config.toml
num_hidden_layers = 16
hidden_size = 576
num_attention_heads = 9
num_key_value_heads = 9
head_dim = 64
intermediate_size = 2304
vocab_size = 8100
hidden_act = "gelu"
norm = "layernorm"
norm_place = "pre"
norm_eps = 1e-05
positions = "rope"
rope_theta = 500000.0
rope_fraction = 0.5
qk_norm = false
attn_scale = 0.125
bias = "none"
tie_word_embeddings = false
parallel_block = false
init = "trunc"
init_std_qkv = 0.025
init_std_o = 0.031
init_std_up = 0.0357
init_std_down = 0.0357
optimizer = "muon_hyperball"
learning_rate = 0.00495
beta1 = 0.95
weight_decay = 0.0
lr_head = 0.00543
max_grad_norm = 1.0
warmup_steps = 200
schedule = "wsd"
decay_fraction = 1.0
decay_shape = "cos"
final_lr_fraction = 0.0
batch_tokens = 65536
max_seq_len = 2048
doc_mask = true
train_tokens = 981400000
max_steps = 14975
dataset = "wikipedia_en"
Each number is 50 + 15 x the weight over its row's rms, rounded and kept within 0 to 99. Layers, rows and columns count from 0. The size before them is the row's rms in percent of the matrix's.

# up: layer 10 MLP up, 2304x576, rms 0.0357, rows 1756-1791, columns 288-383
# down: layer 10 MLP down (transposed), 2304x576, rms 0.0357, rows 1756-1791, columns 288-383
up1756 098:45 44 43 63 46 34 45 42 58 31 58 44 37 37 52 55 35 61 55 58 53 44 57 46 45 76 71 50 44 59 89 28 47 80 60 49 55 51 54 31 71 60 60 34 51 48 65 41 69 58 72 47 41 36 58 67 56 61 79 61 83 39 67 36 19 55 28 46 61 69 41 37 78 41 38 46 56 46 51 54 44 42 28 56 55 70 77 63 57 50 21 56 71 41 28 49
down1756 100:65 52 65 39 79 52 30 57 32 44 53 59 61 25 57 72 49 56 39 65 49 67 51 48 69 37 24 77 65 40 53 72 58 63 50 61 57 49 60 56 40 76 43 46 58 57 38 38 61 40 46 39 37 35 45 32 72 39 43 68 68 55 59 70 37 26 41 80 58 32 51 42 42 39 36 56 44 41 67 47 30 27 71 53 46 53 49 35 41 39 39 48 40 43 55 47
up1757 101:54 52 40 53 72 54 50 39 17 69 35 35 20 48 39 48 47 47 51 28 50 68 49 18 29 53 48 79 57 43 32 45 45 63 39 65 40 72 31 57 46 46 64 69 35 53 46 33 44 20 60 61 85 54 83 39 23 33 57 68 70 61 33 24 37 43 54 47 40 42 56 56 47 56 36 56 37 62 26 46 37 64 50 14 57 56 38 67 56 56 42 37 23 40 57 50
down1757 098:47 31 61 49 50 34 58 44 51 17 69 60 42 53 31 68 62 62 46 45 51 17 30 99 64 24 37 59 16 44 44 58 21 54 46 41 63 44 52 82 41 54 71 19 66 48 84 32 48 38 48 62 36 39 53 59 58 60 73 24 85 35 84 54 62 62 53 45 57 20 59 16 36 49 35 56 56 44 50 34 62 44 19 46 43 52 50 37 24 47 42 75 72 70 48 67
up1758 112:23 45 45 51 67 99 61 47 66 78 83 61 51 27 35 51 37 52 37 81 73 58 52 55 35 44 60 36 24 55 58 25 40 54 59 30 18 51 59 49 89 61 42 53 61 28 41 37 58 62 68 61 55 73 44 74 57 50 31 40 59 35 41 46 39 64 29 47 68 48 53 22 37 57 51 42 43 56 44 68 47 73 64 47 44 63 65 51 53 56 65 46 35 53 60 64
down1758 114:61 37 67 30 44 86 60 45 40 61 46 40 29 47 31 52 30 33 73 47 26 50 67 37 44 44 36 57 52 49 45 69 34 50 23 52 45 55 53 44 70 49 41 41 44 41 42 38 33 91 17 51 21 46 47 76 64 62 47 31 74 25 35 33 66 84 56 66 55 41 35 61 43 45 56 55 56 64 48 25 50 70 41 38 47 53 50 50 45 35 38 41 68 37 45 36
up1759 102:36 46 51 60 24 71 57 21 37 58 55 65 25 63 58 35 16 68 30 64 50 50 75 53 57 52 21 34 52 45 55 61 49 54 53 72 23 86 56 46 75 61 36 49 71 60 65 71 35 32 83 38 46 39 83 58 33 67 48 69 68 61 42 50 47 64 61 61 26 37 35 46 30 47 38 36 58 53 75 80 39 52 39 44 51 57 73 53 23 69 61 37 34 50 45 36
down1759 096:43 61 60 70 37 65 64 63 45 76 58 57 51 50 39 32 38 62 54 64 39 30 31 62 50 59 71 67 68 51 53 48 56 41 44 65 47 69 41 58 41 52 39 46 63 64 49 50 55 24 59 58 43 82 64 46 34 32 43 54 25 52 48 71 68 78 44 64 53 59 58 73 54 36 45 39 50 60 79 52 86 45 74 67 46 34 28 60 42 25 55 81 18 77 52 37
up1760 100:62 72 66 62 36 38 49 44 82 36 75 28 47 16 51 62 46 59 22 49 40 35 51 59 43 57 31 53 72 56 44 59 54 45 45 49 52 66 51 28 52 36 55 59 55 35 48 64 45 33 43 50 48 52 46 59 70 64 62 45 41 53 46 44 44 63 58 47 74 40 28 56 45 23 39 24 46 22 36 67 64 77 35 70 50 59 68 55 56 55 46 55 51 42 44 39
down1760 095:50 63 39 69 31 37 24 33 47 00 63 62 50 24 28 45 50 42 40 51 54 65 65 43 41 66 63 77 70 63 53 46 39 42 57 42 69 93 76 35 30 37 33 44 55 34 36 55 69 49 48 56 51 75 70 53 26 74 63 46 30 54 14 41 64 33 42 47 77 39 39 66 46 55 70 25 69 58 47 60 53 52 49 32 18 81 40 51 47 47 38 66 28 39 77 31
up1761 102:57 48 50 52 26 43 49 51 51 63 63 43 76 45 46 57 23 43 50 47 48 52 72 63 38 50 75 53 39 34 27 38 57 50 53 75 53 54 25 56 49 46 39 48 34 66 45 42 59 54 80 42 49 58 74 38 27 57 60 80 48 51 27 68 25 58 58 57 63 49 48 79 41 47 61 57 52 42 67 40 50 73 45 61 68 62 39 55 38 76 25 55 84 46 42 65
down1761 103:53 54 71 36 57 51 34 63 38 61 57 39 83 32 32 50 46 43 48 41 32 17 47 54 50 55 40 52 46 29 59 39 29 65 46 66 59 47 34 64 33 36 52 47 31 55 43 68 51 59 17 21 50 40 58 54 49 64 58 37 50 19 51 25 53 31 43 52 46 14 55 41 46 58 48 64 78 80 64 30 48 53 31 50 27 68 45 46 21 45 22 47 44 67 31 54
up1762 100:58 54 28 70 39 67 49 60 45 35 38 60 83 50 61 30 35 38 32 33 40 46 11 64 43 42 32 62 43 51 39 18 61 37 39 60 52 50 22 46 26 63 35 53 61 36 49 49 27 40 70 56 59 42 75 48 53 75 55 64 65 40 33 55 27 79 60 79 67 43 37 42 50 54 55 54 36 66 65 28 24 65 28 65 30 58 48 70 29 17 55 84 41 51 63 30
down1762 098:56 46 64 51 54 15 50 45 38 60 50 37 54 51 48 88 33 72 66 84 43 49 29 59 34 74 35 60 43 36 27 62 46 56 21 74 30 47 58 46 66 58 56 64 22 39 42 35 45 54 28 53 28 35 44 61 57 35 41 49 56 67 78 59 70 56 55 54 39 52 75 66 61 56 41 48 61 46 36 39 33 63 54 45 69 95 33 67 49 59 36 73 14 64 54 54
up1763 097:68 51 66 71 42 63 56 44 53 63 75 52 47 62 67 75 62 57 59 42 48 42 35 54 33 61 52 38 46 66 58 26 45 56 35 50 44 52 57 40 57 47 38 79 35 52 65 43 61 57 44 64 65 39 46 59 50 64 54 56 38 49 52 75 83 68 57 63 45 50 26 54 30 55 49 52 65 52 73 50 41 41 43 60 54 53 37 47 68 32 37 40 77 60 42 32
down1763 103:38 58 69 46 42 33 44 52 60 52 59 28 69 49 64 30 30 29 59 44 48 25 58 59 54 47 49 41 54 42 51 47 57 44 43 44 43 71 62 56 51 30 43 32 36 56 40 06 74 35 48 72 56 69 30 62 31 72 38 42 34 39 32 70 44 14 44 57 64 55 41 45 64 50 60 29 62 65 40 36 60 41 29 84 52 30 62 56 45 40 20 33 62 44 45 48
up1764 108:46 45 22 61 67 71 54 51 63 83 26 54 69 40 54 67 46 47 49 53 74 47 62 36 35 67 56 26 25 42 37 42 49 47 75 51 22 34 52 32 74 44 53 61 55 23 46 62 32 47 58 64 42 50 37 41 34 67 41 26 42 71 60 60 40 56 43 18 86 48 73 40 42 40 39 21 63 57 61 74 77 38 64 63 43 35 48 39 80 14 44 35 63 40 40 47
down1764 098:42 67 70 22 23 51 94 50 44 46 54 29 45 54 62 52 57 48 47 46 33 79 33 46 36 47 40 21 66 60 66 42 56 49 50 50 44 59 44 40 42 68 41 58 44 31 52 47 57 50 39 50 64 37 39 48 64 69 45 27 35 56 35 51 56 54 70 65 55 28 25 69 72 41 57 76 41 45 41 51 38 66 55 53 42 33 41 69 33 39 23 49 29 30 23 66
up1765 101:67 40 47 69 53 54 52 81 61 65 54 54 27 34 39 33 47 45 75 75 47 67 50 58 56 62 40 58 20 42 64 62 38 78 41 51 52 71 15 58 32 83 45 40 00 34 61 57 10 59 43 59 33 41 33 55 59 51 50 74 61 72 37 68 35 64 19 41 61 55 32 64 53 67 56 61 28 52 48 44 76 41 31 37 49 45 43 27 49 37 34 48 40 37 64 55
down1765 095:62 51 20 44 30 75 61 80 05 48 41 30 65 36 45 63 53 65 84 45 53 57 47 35 51 69 69 43 76 56 47 59 56 49 39 65 23 48 62 26 25 53 39 49 52 59 55 69 56 61 73 29 51 55 54 58 55 49 23 51 47 61 51 42 67 38 42 50 61 79 41 69 44 67 40 47 75 56 53 46 65 52 26 53 53 49 60 45 40 80 53 45 32 40 63 54
up1766 091:60 66 50 76 40 55 39 22 50 22 42 55 46 50 56 55 67 67 69 40 42 52 51 60 87 46 38 30 63 60 30 55 80 60 59 63 08 31 54 36 51 50 87 47 66 61 54 40 49 50 68 51 49 28 67 47 69 51 57 41 57 38 35 52 60 53 32 56 57 40 36 48 61 69 36 65 49 35 56 55 44 48 34 62 77 27 56 39 38 55 54 69 43 70 24 59
down1766 087:46 58 39 55 46 48 48 49 60 55 72 36 48 35 45 41 30 54 32 70 27 65 50 44 60 63 67 58 53 70 76 53 34 43 45 61 55 75 74 55 86 44 49 31 49 36 51 30 45 66 33 44 77 66 61 55 35 51 66 51 78 34 51 57 38 47 76 26 25 66 28 60 58 44 20 47 37 60 70 58 53 45 34 48 53 50 58 34 47 58 33 26 56 50 74 58
up1767 096:54 44 70 75 65 67 52 44 58 49 67 79 60 36 52 42 73 29 52 38 40 47 66 69 55 56 52 38 35 34 34 37 19 90 50 36 64 50 47 29 79 82 30 38 43 60 43 69 34 52 55 64 46 47 60 44 90 50 41 83 59 29 45 83 48 48 51 45 29 22 37 26 62 44 38 60 25 51 42 33 53 30 30 54 51 46 71 18 47 59 38 69 42 53 48 61
down1767 095:61 50 58 58 75 28 26 50 60 48 59 50 48 57 53 46 43 44 62 38 32 45 36 42 54 34 55 46 25 49 16 30 67 29 27 43 49 27 61 82 48 53 54 49 64 34 16 56 74 48 60 60 55 63 83 62 47 66 45 33 39 45 56 50 49 41 52 39 62 53 49 54 65 80 19 50 79 42 39 18 32 53 57 43 57 30 36 35 40 64 33 53 56 34 68 15
up1768 096:69 42 55 34 39 73 87 55 26 88 71 46 35 55 75 60 74 48 53 76 55 46 39 36 15 43 65 71 55 45 63 45 37 49 57 46 34 71 45 25 59 63 49 42 73 19 40 65 35 52 31 59 60 50 37 60 48 40 58 47 71 56 42 39 61 26 65 67 52 62 67 57 27 31 56 68 55 48 55 65 58 64 60 47 62 56 43 64 54 38 62 76 32 63 71 49
down1768 091:38 26 66 52 44 49 62 34 87 52 59 52 55 50 45 50 64 47 57 45 53 85 52 59 72 43 27 53 46 45 65 37 46 45 54 35 48 60 64 25 76 33 70 50 46 73 55 15 51 54 50 52 59 43 67 37 53 47 70 53 50 38 26 43 21 56 84 46 37 52 66 65 59 33 53 82 39 82 31 46 73 48 57 47 55 37 71 39 36 38 47 44 41 54 43 57
up1769 100:71 73 35 17 43 55 53 59 60 57 58 40 44 55 30 30 44 78 49 29 66 70 66 59 31 55 57 73 63 48 39 49 58 36 44 53 33 26 68 34 32 56 62 55 43 58 30 27 32 27 45 69 58 52 52 76 44 44 52 56 62 66 42 44 44 71 37 47 81 50 74 45 85 75 43 46 46 62 41 73 50 62 61 52 50 62 57 41 52 55 74 36 41 44 00 29
down1769 102:38 43 45 38 80 36 53 98 66 58 59 32 12 58 52 45 63 56 30 54 44 37 49 36 36 47 36 52 47 49 51 52 39 69 30 48 62 56 54 51 44 53 67 42 47 52 43 76 63 56 45 71 64 46 25 36 29 40 34 51 43 60 60 19 48 48 64 38 21 55 55 40 27 69 62 65 34 32 76 50 39 61 56 83 33 53 60 42 31 51 24 47 89 65 66 63
up1770 161:84 40 39 33 54 47 47 70 45 52 64 65 58 45 53 50 42 58 41 50 51 56 69 50 66 77 46 78 26 62 31 31 65 68 27 72 60 11 36 52 26 48 38 34 60 51 44 50 73 20 60 40 62 55 37 50 48 64 49 48 32 44 50 74 46 60 41 49 29 34 25 37 59 70 71 68 56 32 62 40 29 47 55 49 31 31 47 49 31 60 41 66 55 33 34 50
down1770 173:67 43 40 68 35 35 63 72 33 44 44 35 33 45 74 58 35 43 32 26 30 29 47 46 40 83 54 86 52 46 40 32 64 58 37 45 38 67 38 56 50 43 45 39 57 59 53 39 51 00 52 43 64 64 47 22 48 53 43 51 52 59 58 39 47 36 37 29 36 51 29 29 41 63 73 56 43 59 72 62 13 48 52 47 29 49 32 44 47 69 30 53 54 02 71 49
up1771 098:78 68 43 34 34 74 45 80 43 83 79 40 53 41 61 30 62 83 63 40 49 48 49 45 72 82 44 20 84 35 50 53 66 59 61 46 62 63 48 49 37 57 35 39 53 49 35 50 35 49 38 53 25 49 60 49 51 52 38 63 66 27 55 84 53 49 65 34 79 61 29 73 61 53 60 49 54 59 50 62 46 38 57 63 69 65 80 62 44 49 52 53 60 46 52 57
down1771 097:52 34 50 47 29 48 33 44 50 52 75 51 60 38 66 73 59 29 24 52 53 39 55 44 36 47 64 25 61 37 30 29 59 38 54 73 45 38 63 51 42 39 32 56 64 61 36 46 15 62 72 58 49 52 83 48 34 69 54 57 26 46 36 67 67 39 39 61 64 57 52 32 52 45 53 62 57 44 59 47 41 39 76 58 44 75 43 50 66 43 39 70 31 50 57 37
up1772 107:51 56 55 43 42 63 48 50 37 51 59 53 36 42 68 44 60 55 76 58 32 28 47 37 76 37 60 40 54 73 23 40 48 37 67 50 39 75 80 51 54 16 55 59 50 45 58 35 61 31 80 47 34 51 46 49 59 42 41 36 48 77 59 46 59 69 75 56 46 51 55 71 29 40 34 54 39 41 49 36 55 62 65 73 38 77 35 56 54 42 51 58 36 44 29 56
down1772 103:30 48 42 48 44 27 58 34 56 49 44 17 29 56 60 70 46 74 61 59 46 37 54 51 57 38 42 34 72 16 34 33 19 44 65 49 64 65 26 58 73 41 52 64 46 43 36 70 73 59 74 41 44 43 80 39 59 57 60 60 40 23 42 71 56 46 36 56 35 47 69 56 31 31 41 31 69 69 55 60 68 81 48 46 57 51 71 01 60 78 62 39 51 55 36 61
up1773 098:30 44 62 37 33 61 56 55 44 54 48 50 69 70 27 80 33 28 80 42 66 48 37 57 32 40 56 64 37 57 40 36 64 63 66 62 49 54 47 34 57 28 40 31 59 55 56 39 33 49 48 20 40 59 52 57 49 38 56 68 57 46 67 52 19 35 34 54 56 65 42 52 14 49 72 41 50 63 43 53 76 74 51 19 39 55 37 50 66 49 71 25 61 77 35 53
down1773 091:38 33 45 30 48 33 78 58 47 49 63 48 42 33 49 32 35 22 36 75 47 32 69 63 64 63 43 76 23 48 46 28 15 31 75 37 57 45 52 20 39 72 69 37 45 35 67 62 45 49 56 40 57 27 36 64 42 72 35 23 28 58 40 46 51 50 18 78 38 40 49 42 60 45 54 59 39 31 39 62 60 60 48 48 56 34 79 48 37 24 62 29 54 90 70 37
up1774 097:63 48 43 29 69 65 50 49 42 72 51 43 78 48 53 43 48 39 39 47 89 55 68 60 43 49 54 39 61 43 26 40 33 57 46 31 55 44 49 59 54 55 33 48 50 48 28 30 40 37 44 28 36 45 40 38 45 62 70 56 55 70 53 40 52 47 43 26 62 50 53 42 55 32 41 61 48 43 42 68 56 57 75 70 68 44 47 68 60 46 59 53 35 69 59 55
down1774 094:32 58 37 51 53 55 58 45 29 57 45 52 45 24 58 51 42 40 38 53 46 50 34 48 55 55 60 81 27 39 40 44 77 59 53 40 58 42 74 74 37 49 54 25 36 56 16 57 67 48 41 54 58 25 44 54 63 45 27 56 59 42 58 55 55 40 45 55 45 52 54 64 70 60 29 41 70 36 42 36 67 19 49 50 51 65 61 49 28 63 84 60 45 57 64 63
up1775 101:36 81 49 28 65 63 61 60 48 57 25 33 53 58 51 54 45 51 31 46 37 14 45 49 45 61 55 33 26 82 35 42 45 63 36 61 43 72 49 66 60 49 41 59 71 48 45 55 44 31 32 60 38 31 49 53 59 41 52 38 81 19 72 41 37 53 28 38 66 33 35 60 62 56 76 51 62 25 28 48 56 60 73 79 34 43 39 70 55 37 74 53 37 47 54 45
down1775 102:44 44 32 48 59 67 27 65 41 48 57 42 22 40 25 22 50 75 95 56 43 41 38 42 53 41 72 53 53 32 43 32 40 65 37 42 61 38 62 46 51 63 43 71 35 35 61 53 52 82 53 25 44 54 60 79 43 59 29 45 38 26 36 59 77 27 49 69 50 77 50 68 51 42 58 64 72 70 39 59 13 52 61 49 70 49 48 52 36 33 68 62 64 30 69 38
up1776 097:31 42 49 45 29 49 59 30 43 59 60 61 59 53 56 60 37 63 47 36 68 34 72 57 63 41 29 40 48 48 59 80 67 34 65 54 60 70 60 52 47 54 50 28 75 50 47 65 35 15 52 47 58 61 63 38 57 33 48 24 51 61 27 41 36 43 56 43 91 40 26 58 60 55 58 74 30 57 34 68 34 58 61 56 36 45 41 57 40 81 65 53 57 45 73 45
down1776 103:57 61 53 36 42 61 39 49 34 32 72 20 40 49 35 12 51 61 62 47 48 35 52 54 34 67 39 74 50 47 70 57 59 65 41 39 34 42 61 60 73 43 47 50 68 51 21 29 55 67 55 48 43 45 50 48 57 36 68 15 37 29 37 82 53 40 51 67 92 33 44 46 60 63 58 46 43 49 44 24 49 41 46 93 62 59 34 39 55 56 88 44 62 49 73 51
up1777 112:44 67 31 48 52 24 56 36 33 32 53 56 40 58 75 32 55 31 45 59 59 63 53 43 37 63 53 76 62 35 38 55 42 40 57 41 69 35 58 40 54 39 72 27 35 35 31 35 45 52 65 40 43 66 45 47 70 55 65 48 43 45 36 35 42 32 57 32 67 46 53 44 67 39 64 66 85 43 52 58 61 53 58 57 51 61 56 48 66 63 55 25 53 29 37 59
down1777 131:32 34 57 62 32 25 50 53 28 60 41 58 42 51 45 54 43 40 63 35 74 72 55 60 43 40 52 28 30 54 60 46 52 29 51 44 65 19 63 49 59 45 60 27 41 48 37 52 68 34 76 58 14 59 47 53 49 54 50 51 25 38 49 66 43 42 52 45 55 65 61 48 33 48 61 59 58 39 63 65 88 62 61 85 48 72 36 17 57 53 44 65 40 38 59 43
up1778 098:47 88 58 31 38 40 67 49 37 47 20 51 48 37 29 85 35 47 66 34 23 40 51 51 48 14 89 50 55 49 52 66 57 49 47 50 47 75 54 38 23 36 45 72 53 40 60 39 55 66 44 45 53 58 42 35 70 46 82 68 47 55 70 49 28 35 38 37 68 55 34 40 33 51 43 34 28 75 40 50 68 70 61 67 50 42 55 44 74 65 55 59 41 33 57 57
down1778 098:60 67 64 57 49 38 35 49 57 60 29 76 65 35 53 62 82 80 45 48 35 42 61 41 44 48 24 54 27 52 46 50 39 49 27 40 41 13 39 41 35 82 29 47 63 52 52 27 53 35 49 62 43 55 48 47 55 61 49 49 27 38 53 26 78 47 48 42 29 25 58 57 42 37 54 44 84 44 59 49 53 38 41 30 23 60 51 45 46 61 60 63 41 44 83 52
up1779 100:67 37 20 46 52 55 55 49 48 61 71 55 48 76 45 27 77 20 50 35 48 72 32 31 32 25 36 59 54 49 67 67 23 68 63 49 71 89 49 55 37 71 54 29 64 20 41 56 36 53 27 31 55 55 32 42 58 42 64 11 67 64 33 34 61 37 38 60 53 36 39 49 59 31 39 43 78 31 65 53 52 57 31 32 83 51 73 65 46 22 43 57 62 38 58 73
down1779 103:51 88 31 52 54 34 34 36 46 48 37 49 45 45 71 70 48 86 81 13 68 40 54 61 33 51 44 71 52 08 38 57 52 31 32 37 46 42 53 34 40 34 65 59 38 81 55 40 57 27 57 28 30 63 67 34 60 57 38 74 56 58 65 38 40 34 57 41 57 39 57 49 59 67 59 41 38 57 48 46 61 59 81 47 28 67 45 55 39 53 52 68 63 28 43 36
up1780 095:49 42 29 64 48 43 47 51 43 28 32 55 50 60 48 80 38 32 56 46 70 54 66 71 34 49 46 24 38 43 42 57 67 54 59 44 67 53 74 41 46 52 38 55 52 56 24 28 67 44 26 51 45 50 63 49 44 43 57 44 77 47 63 50 34 37 68 43 73 62 71 29 61 37 31 37 65 48 35 68 59 42 71 33 35 40 38 57 40 49 22 95 38 85 67 44
down1780 096:72 35 14 53 47 66 52 33 56 59 43 33 70 66 31 32 58 69 40 34 68 52 53 56 52 62 48 65 66 30 44 56 14 56 71 65 39 54 46 42 83 66 65 40 31 44 48 54 26 36 56 48 64 47 62 31 46 48 38 40 54 29 36 40 53 56 53 55 61 54 82 30 62 36 59 57 55 51 56 62 56 22 45 48 49 55 49 65 59 65 48 64 47 43 60 54
up1781 103:39 52 36 45 51 74 60 37 11 54 55 42 37 69 68 50 37 77 87 51 56 45 55 48 47 88 43 79 32 60 88 15 50 58 50 43 48 31 74 49 39 32 55 45 28 34 45 18 35 88 53 38 43 64 32 36 20 63 49 45 52 60 70 59 62 73 69 62 49 78 56 42 50 51 61 59 33 55 50 61 35 45 49 53 40 56 43 50 37 38 32 28 40 59 37 50
down1781 098:74 46 78 50 41 22 47 56 60 57 56 60 46 63 36 29 59 55 57 46 70 59 64 61 55 32 43 46 55 48 53 36 47 53 50 62 53 53 33 47 17 29 53 22 60 58 28 61 32 27 48 31 74 60 53 53 47 54 50 31 46 39 29 30 32 40 97 52 54 46 45 57 45 47 63 28 42 74 52 16 54 88 58 46 67 63 55 67 51 65 51 65 29 47 43 28
up1782 101:33 43 56 42 34 54 48 43 61 47 83 47 78 09 39 38 62 40 36 49 63 19 40 67 32 39 42 81 28 58 12 71 61 46 65 37 49 53 37 39 57 63 32 44 63 56 56 65 66 52 40 41 34 30 42 55 53 60 45 23 52 76 46 65 53 70 45 53 39 32 68 52 51 64 40 66 46 47 33 34 35 24 65 45 54 44 41 51 68 43 33 61 54 26 61 62
down1782 100:50 73 50 73 67 44 37 61 22 46 29 51 34 50 36 57 75 62 26 46 76 56 47 47 43 41 43 52 39 46 44 73 32 53 76 77 49 62 35 48 57 44 39 26 54 38 51 67 23 78 52 26 31 43 38 51 30 53 35 70 57 35 58 48 46 46 93 69 49 72 54 78 29 40 80 53 60 67 66 49 65 38 31 52 43 61 59 56 41 54 57 68 54 54 37 84
up1783 091:63 40 33 36 35 50 40 38 51 45 26 79 83 41 68 33 66 51 30 47 12 59 37 36 51 52 56 37 64 35 65 80 67 53 33 58 78 47 42 50 34 63 76 52 62 48 66 57 56 51 59 43 75 24 48 61 47 43 58 22 38 44 75 70 67 56 33 67 65 44 54 49 42 74 38 34 32 60 58 61 61 59 60 46 39 31 58 43 80 37 74 40 33 29 47 69
down1783 095:40 58 37 71 43 47 59 42 36 42 34 69 58 33 56 32 40 42 57 54 54 38 60 51 55 58 46 40 80 29 32 57 31 37 49 36 51 34 63 41 75 72 89 26 26 47 66 65 56 54 73 51 20 29 36 47 32 40 72 29 60 58 47 47 37 53 62 25 49 33 39 33 30 73 62 40 44 64 34 59 65 48 54 44 62 44 54 33 62 60 62 43 49 39 73 32
up1784 108:39 46 26 53 45 60 46 45 50 46 45 21 03 24 69 59 38 29 56 32 67 37 27 46 32 49 38 48 63 69 50 56 72 59 43 40 63 64 43 42 69 40 49 42 40 38 46 38 68 43 27 60 37 58 36 61 38 33 38 50 65 47 60 37 50 60 49 56 57 53 43 73 42 53 50 65 44 42 55 85 61 39 49 44 33 48 33 46 58 33 59 38 52 30 52 61
down1784 104:59 47 43 48 68 42 57 45 49 36 57 38 82 39 45 35 48 79 35 34 44 43 54 41 60 28 55 44 36 54 38 31 54 61 40 63 36 42 45 42 36 37 31 47 61 51 39 46 48 80 54 29 59 66 63 37 35 58 35 53 58 55 38 38 47 39 59 65 32 64 62 58 54 63 25 47 25 63 53 24 47 54 53 17 49 61 43 45 36 70 35 48 66 41 67 64
up1785 094:48 49 52 84 44 61 45 50 53 60 42 37 30 14 48 70 36 48 35 54 60 45 63 35 37 55 67 61 32 56 50 54 58 71 55 82 68 35 48 42 39 64 55 50 44 07 41 37 67 82 37 39 67 42 20 61 49 38 38 45 73 31 31 62 68 48 29 27 53 29 43 44 41 70 53 27 20 50 50 63 36 39 56 21 44 25 46 65 61 52 52 29 54 57 35 49
down1785 093:72 49 37 19 59 68 24 22 46 56 56 75 62 70 45 45 54 61 37 47 62 59 45 49 43 50 54 44 50 54 34 46 47 44 69 13 73 78 60 33 77 40 52 70 21 51 39 37 51 37 62 74 61 47 74 26 61 50 40 39 52 72 41 30 74 42 48 56 47 68 49 53 31 58 38 54 65 54 43 45 45 29 46 37 24 65 47 38 65 70 85 48 52 39 21 62
up1786 097:51 70 70 27 46 52 44 38 26 32 71 55 31 57 53 47 40 49 74 62 89 54 56 38 48 65 69 40 69 33 55 75 35 61 40 27 44 52 15 42 27 69 59 54 49 57 33 53 26 42 27 44 39 35 37 33 43 34 36 33 70 77 36 47 54 59 63 48 42 62 50 50 38 86 52 52 53 47 50 78 44 46 27 64 60 53 51 37 27 45 55 82 20 48 44 35
down1786 095:45 68 46 26 52 38 45 80 16 31 53 24 42 13 44 64 51 24 58 59 22 44 57 63 48 64 17 58 65 32 30 42 41 40 55 59 67 71 41 65 82 47 46 51 39 40 48 62 38 52 80 64 33 51 44 06 60 65 52 42 42 60 40 45 48 45 63 66 76 78 31 40 60 34 68 60 44 41 56 63 49 41 25 25 47 40 76 68 66 53 70 33 50 44 90 59
up1787 093:31 45 46 53 78 61 57 43 23 74 29 64 49 81 46 60 49 52 49 52 42 54 72 38 63 72 59 63 51 33 49 57 22 37 54 66 51 80 27 76 54 58 25 68 33 85 78 58 64 40 67 52 44 42 72 40 46 57 26 35 53 32 62 44 36 32 48 33 52 37 65 37 56 60 53 40 62 34 44 65 67 67 48 65 39 60 76 70 39 60 64 34 62 62 63 36
down1787 094:81 21 44 54 99 58 39 58 58 69 51 59 58 53 73 43 38 62 66 48 48 43 45 34 44 65 33 46 58 46 44 72 40 38 69 55 67 41 48 39 48 82 45 28 45 35 74 30 24 35 53 42 52 46 37 60 57 56 82 67 56 52 50 31 73 51 55 38 30 60 51 42 52 24 51 41 61 49 33 62 50 65 62 39 30 61 27 35 64 52 49 53 59 51 53 67
up1788 095:67 49 55 62 23 61 55 42 76 38 76 56 56 37 51 50 69 39 34 42 72 70 61 77 57 66 37 62 28 39 48 38 31 80 37 42 49 46 47 58 55 53 67 51 47 59 53 41 43 54 51 53 61 15 43 60 82 64 82 65 60 36 70 54 57 54 47 70 36 45 38 65 56 52 35 39 22 48 67 39 76 48 62 35 55 31 64 58 40 22 22 17 18 25 67 79
down1788 100:54 63 43 53 50 50 30 53 37 67 78 41 26 46 42 37 44 49 72 56 45 51 61 55 23 75 70 58 24 56 72 37 34 64 51 17 48 39 44 47 65 57 66 52 35 44 50 51 57 60 45 50 53 37 55 46 27 26 71 51 74 41 62 62 52 31 43 63 39 47 70 77 58 79 62 61 42 45 62 45 51 44 47 34 58 25 48 68 34 27 40 66 53 25 50 53
up1789 095:32 44 72 63 20 73 46 57 70 41 20 52 29 50 42 50 50 45 71 56 77 72 61 64 58 69 45 53 47 93 49 41 70 55 79 45 44 54 65 40 50 27 76 48 47 37 56 46 33 59 58 65 61 69 44 67 64 42 37 55 62 49 41 39 44 51 48 55 31 55 48 25 18 66 55 86 40 53 33 65 37 51 32 31 55 52 63 39 86 47 68 71 35 59 70 37
down1789 095:61 43 69 35 49 57 49 39 34 36 30 74 50 57 61 54 58 52 37 68 24 48 23 69 64 17 55 38 41 56 54 35 70 45 47 68 53 34 44 27 30 77 29 40 49 29 45 73 53 54 76 64 46 58 52 49 42 39 55 71 52 34 49 46 34 60 27 29 37 44 51 57 57 47 36 73 50 42 75 87 50 24 72 52 33 58 45 30 43 00 50 67 40 22 61 35
up1790 097:32 24 65 47 61 56 56 56 41 71 48 88 75 51 36 20 65 44 64 42 60 62 36 64 60 54 48 72 51 57 52 55 67 78 59 43 29 65 42 61 48 77 59 52 30 34 54 34 32 31 29 55 53 48 58 58 23 75 54 51 69 13 48 79 48 55 67 49 37 66 48 50 63 21 62 53 50 60 64 28 44 65 90 52 66 45 54 52 41 28 49 53 41 50 64 72
down1790 098:43 63 48 61 69 53 73 56 53 73 49 63 35 41 56 59 81 38 43 39 34 47 44 61 38 59 57 66 55 54 42 25 63 48 46 64 50 67 47 55 10 53 18 34 50 51 47 32 25 64 63 49 59 58 46 59 89 42 68 35 58 38 81 33 62 36 34 59 57 51 39 47 65 71 25 68 37 39 68 31 52 64 52 50 81 67 62 30 13 50 40 54 51 22 70 53
up1791 101:52 47 42 10 59 45 11 54 87 07 58 47 52 42 49 41 46 51 44 56 40 43 45 50 69 40 77 52 47 68 58 41 67 39 44 53 40 52 72 41 37 56 64 22 49 54 47 86 65 51 62 60 47 60 73 38 36 83 64 13 72 57 45 48 40 50 66 56 62 41 46 69 52 36 36 24 48 64 52 36 57 80 64 60 55 43 44 90 65 31 48 29 45 46 42 53
down1791 097:78 44 58 27 40 26 33 62 73 63 65 47 96 74 45 47 39 47 46 69 48 55 80 75 48 47 41 57 51 56 63 53 59 63 84 36 78 50 80 31 59 63 42 28 57 73 68 45 46 64 15 37 49 58 56 38 34 59 27 31 50 67 71 53 61 62 40 55 28 48 46 48 29 50 41 32 52 49 37 51 67 63 33 19 47 50 48 73 58 48 35 73 60 30 31 67